config.yaml
n_head: 2
d_mlp: 256
norm: "layernorm"
norm_place: "pre"
norm_eps: 1e-05
rope_fraction: 0.5
qk_norm: false
attn_scale: 0.177
bias: "none"
beta2: 0.95
schedule: "wsd"
doc_mask: true
train_tokens: 81630000
Each number is 500 + 50 x the weight over its row's rms, rounded and kept within 0 to 999. Layers, rows and columns count from 0. Numbers have three digits each. The size before them is the row's rms in percent of the matrix's.

# layer 3 MLP down, 64x256, rms 0.236, rows 0-63, columns 128-191
090:493507531453474552500499526495486491451515543506493508518445520504470451467540541506553574623533544447541455463564400466506498521489369411490472502496492444412461513530460537500487482413495430
089:516455455473488501498506547545514521557549515535486490504483482556585553444443496414521525443458416439490501508475566522488581588531531513501553478437516605548614490518497431503535497574533493
091:512511516496448399510506539534529491515542530548526497468473516488558595431479529456498542475497453535464543528541578510505461492457509547511585507545499495514585489543502464489423462545555432
105:486517525515556501510508492498499492579598406445501482545543599490481556478616550494439567551377495344436567577518489464507472492579619426485415485479499512522579498471543544497442522540520528
089:515496451592545572521537528470477510598491490466517490482475641472465552452532404551507432602498458542499504508500432475526507521610492531467517512461489503547414512476459536475478484585464523
101:484545584440464458510509631585501497496433424450519516459521550622483527472467397531505498477428438401551559501502458546499576532580592513520471505500479593527679507427466499537480412521510560
091:477520527506514533501507456512482503506415599361511506447465574449522451471517463411514517532544485389512513489503588476497500507572476483498441497544512472388476511502537513568537412650351540
087:490343496428615459485504491479507513482559509630485509495470529579479464482534511537477427480494492479503543432460504420502525517480397514536512501526499541540465501439543602561427435495583515
094:486517492492418554506496480520493497466457517511478486500448513503500533567422516530598546408480430503609459355577513412526525489482556400500473486493501450507453498481470372500500385451433471
085:505573475517483452492480471503493486502581528415507490489486495478484485500513461524382547545538527602518444398490554573490486528497401439520515510598506582516518514458579543532465442596539571
095:523459377387485511512524447519490479419489481484488495424383408344526483416519539481486443482515592455419529468416436469488505503577567425501578512500492441340468510431489537429486525527459513
101:509462667479500509501497515483511495501514474480505494457540545444575508555446490439475500473480481400442494520506391474504529581571454515490405467517529469438491490515503477596565520617501582
087:501481533501477472475490475505494511475476493658508482497520357406474512507521457438367452500507416565475408448512433586522499525426401518512385493454487483525381506548521565510500589540447546
098:520450517470539387497475391496498485553418482578514500405471629475445488486530608465494518495508548521460409554524490486507472490404511440492509486531484501517504501470549559533462587460493514
089:503540466462429430497506532514477497470566574477509524590545598441553399479536485503512470454595523474458520500367442456517474493548390587465521495530530488524489492477496520449467351471573501
093:511556614542494417484495555447460496468518492476480517554556411586522484466477486424517576493510405596504556560530464632467501476449616472483403494482493475587600492376517469508579592487466454
090:540505562491415371515503528511519504558499552544518490516515301498422570525503487458477546492494444623564502432543544441483439432439511559514493498417512482492528495569533497570507513540524433
124:495482442445460453493456508523501497454533321448498490443513503468509562541449464536533505485485490458449506507407439471514511547526497487492485489505480561569479503536518459480475526494475495
104:498386470482527540488511558501491512490557514511494498660536404509508515423531487534465451494443528567506644447410452418500437411565421504488534508416515511521555499510521616419626533364439542
100:480527554610502593512482595517512491483528529478513499534540535536486393487503497520585578613493573535563390463572504488520522522516544482489538498530490542487511499493460377511406468518550504
093:507582544522479561530499515500530504516524551490485494475442484403521490471539519596519522404586641568502406540517491449491477584455560532519399501577483503416465516504455553503509472534529572
100:492416544538506528524519469476508513579485543476514501439575527496494486583542481453432492544449445522419492486555460499502549599630544520476538504505506509476544515575501444570401466523480475
106:494590487577430465500527478520525508559552479492500514551417443537503528485514511446448515542522589480482581456523576460511506525533476465511496523577516489439614489449534474465510613552545528
099:487495459398548513482469493451510500536477487510511513576445439400473480523444486601501501510490467591570477527469414553490471477412468483510518516462497434429391497632500585482521589491480419
094:509454590516573491501522541495505482515528493461494490478569551516429491468529620461458629530504510552416436597475499437505398449561541579490524502507509487588579478576514507511648503455605483
086:498532527429578554499479468562493504533436526514499483547477494466494416520487538549515449483511586418413547588429482460481546495491537452510559503611481568482381492474509444433456573561455476
093:512378435588528498499502448447507503465516417522503513473461550511535438448487465518550437599442407534576450471433549537504483499461491597499454536426489560485484517542458576522487583390558478
093:497521528497634571508476481549510504487563565465524473526444472463548525468543439473507545415510507482450550496511498573481489484455553471495573493486507530549502508572540610569574484457447418
092:472497512528471519494487427480543526595562478545506494507567654514591577579572490537473456444473443539459537483468584537522507522493522554516443476519514459584493501560628543522408513500460478
115:518542522460475543500504536474497492503391551514522515406527414627524479558490477419579554549575485427548555465592480540501397389436526500476568500458500383447504510396431473517522457475503428
163:498638514538606575500495499527513494550464521509507511585539442498590575532536556508581498492527552501579541487542486482496530488509500518512536504549504557532505490517553470528563568526525526
095:502507539483419490523519493483504502481567479564515521524561583473484485493563554487577458521535495500480487546412572393479505487559506536519557516522510520439405515508490478539537429484531458
096:507454466496474521526508467491480501511461504540506487509486465331516481561613529593494544436504496609413353527481467501519501485422415604485466487610487565570443532503461503566479439456593502
099:494543521557469609506500484510509519509505463434526511511568557501469523578435429446517528469448487488382537615585502470521552544516471497526390489523495524540606488617444456499432530511505479
097:502507520457574513488504581421467492521407478535497488584488492475453495422428565499525498466509575553513387497489361512501477491456479523498498518523498540444385501547450489487444510518514418
092:528520504508546515481485494518475474489510495541479499533498507488503474461472547353512502474451484453502639435433461482497443448546523527498430509459492528471510513598509409591479470430505419
133:495471551461505438496489434463486499465560447484483514532389587573464437381484506458467437464458510625434569442482461563488489487606550404495548512447481449543606507486495513489524517437431522
091:501445547429462444531512567438492512545541459572503480487467564591543484503464547555527507618466558459492428513487723427465493491491448480506584498518481528552351509457458548426488475491487384
113:484474525478453498492494421508520505452534430520483502440528459564439493583492488425526536428463400572480504472581447471512487474442514416511538511539487528501518523555400477532483500486390504
094:502537576511493495507511502519517483437558494458490487580574493487466497562498506527523531545513616513538403551527523543492481478492441499483547491497525538589426509535412493463540549497523499
092:497478409566545410498495493429515496509483392432524517425454534511546555537567530509421433538428533485513494482554556507498486494483498409489473497491524472444521508580527495460474466469452491
099:480542477525453456516513483547511505505417483492469479558575419455493435468454571561525384414486558481487379480409422437495470523506449466523465496495511431471409487545572454463505540496575456
114:504485438439491399477486460469494489460454567510477511421520510466418423468470395491426597488518401620548466508484477496494485512535494506503501516555503388476432501465512522480395421433532487
090:490420497441458567499489509487519493524475445489486482454555446554429573531567538550502513472433512535632468541574533521493445456419394573514540500500491506636519488503472529538575439511519404
098:501464571505524435488490483478498493574399518407473501542444535579490518510415476517483516516496541462505574494388649466477564455607575495502462507488511529482547497469548501375496491565590487
095:505455499493481507477485497496492491434351607547482492525520515450529541512466482597500530556548426457557489465487480473474473426447520616482566522442498440445393501502469448465454493496449483
101:507488491492504488490501478541518505608460531623490508345490432530521414564489516484505522471625522580501582496466604656516494554530570453508547495548500530556535487439525474554476448476465534
098:494514521497427638515509455489465520536497510391465502518466613571579562497508518524510495569467488401485499447516514606506536545576402535484490486550504545566440507551410427416434539401486464
093:495601538582456489496479536522523495454506535468530484559484499599474560492473543596536528555556498508485523478531578558483515466553565552480546506569479527424542509420451495454480443522415491
091:504539552608488516501511533578509500420522431480494487434420461510505542546503431444534554532503511565513489488553563513480493504350520501481417476500507455458596495530498554462558506451491498
096:496528372513468491512514433510523502388458526530499513438409432420500492505465568479496511494539499494449437561525574476528509558494435446519636497539468573482398499494475524581541525432435580
086:482495443548507498513489468514521493550499485449497521523461597581481571515478509451542557486498606496533524614517542480540503521440516442482524493363524419465563487458461468465502483480481497
109:522421501442436555493493481513503502453489497503489507435568472455474608531532425523520493487408444488505412522597529570492495455452393514514395507499509475494446499578446403505472491458521574
091:508480427485471494500523568566511511484525526488496511529555438465485471429455502471489540467517464498529488496516395479549529555380575503514405520494500477589522479625514474388504490473430475
091:490558449442469437503502431452505491493462420471492500443422573633445445568440462539523441524488491450452488532547410444504434470467627501478582488451487477530581500386495427459508520442545539
088:513488376573567562512522615526498466559545480496519489509564501467519577487460429480478557474430473488443517482525544498483543561580486600501399497468523540503557514421628543580621488437587525
111:505508449507523425494500443463499501499470576500513493444470477477486416412437471489455459464615556535568440424372680511482470511391601501493509499480494453452427496562467459475515557501505542
173:517570382513574597507489566513498495457582606449496503555494416574619533488514560491584485495554625455565570552537485565498572533469488503515534497547501505530538495429589411502515478522534579
085:510483501512474510496494520507498511387475483510494521434516537514507467493506511473472487468431447481415534501541522484482495451528425442501522496428513402554478520436491439589520555543479455
097:482609480455482490475515465445476492527487464568494505504494355510453370481492607448454470567500497516498407548421521486501511483448418495508445529505508545498555486541469547559539527525485523
108:502543434564498577499497536482491494464468573553490486533485635442517488525481517554536465536523501513570508498436423532495489466487491480504485480422486399435438490353529518478472551563532527
098:507481538528535533501494456474486513445517456525508503450586445427512554494505409651488469513486424418516577591661474522525561587454556522537483507508535561614528471477509583506518393530460563
087:518525484537481409482507523538517507501479502580485504372603498526513534652469458557452518462522497451542462414445501475520534537577521483506598518542528579434531492372542417463470430534549500
085:495459522457462518477521506487497483500540530490490508537459373434385488464534541517453343478521503445494543419398579480507511421585470536511541519439496561503500502448523573535592614558463539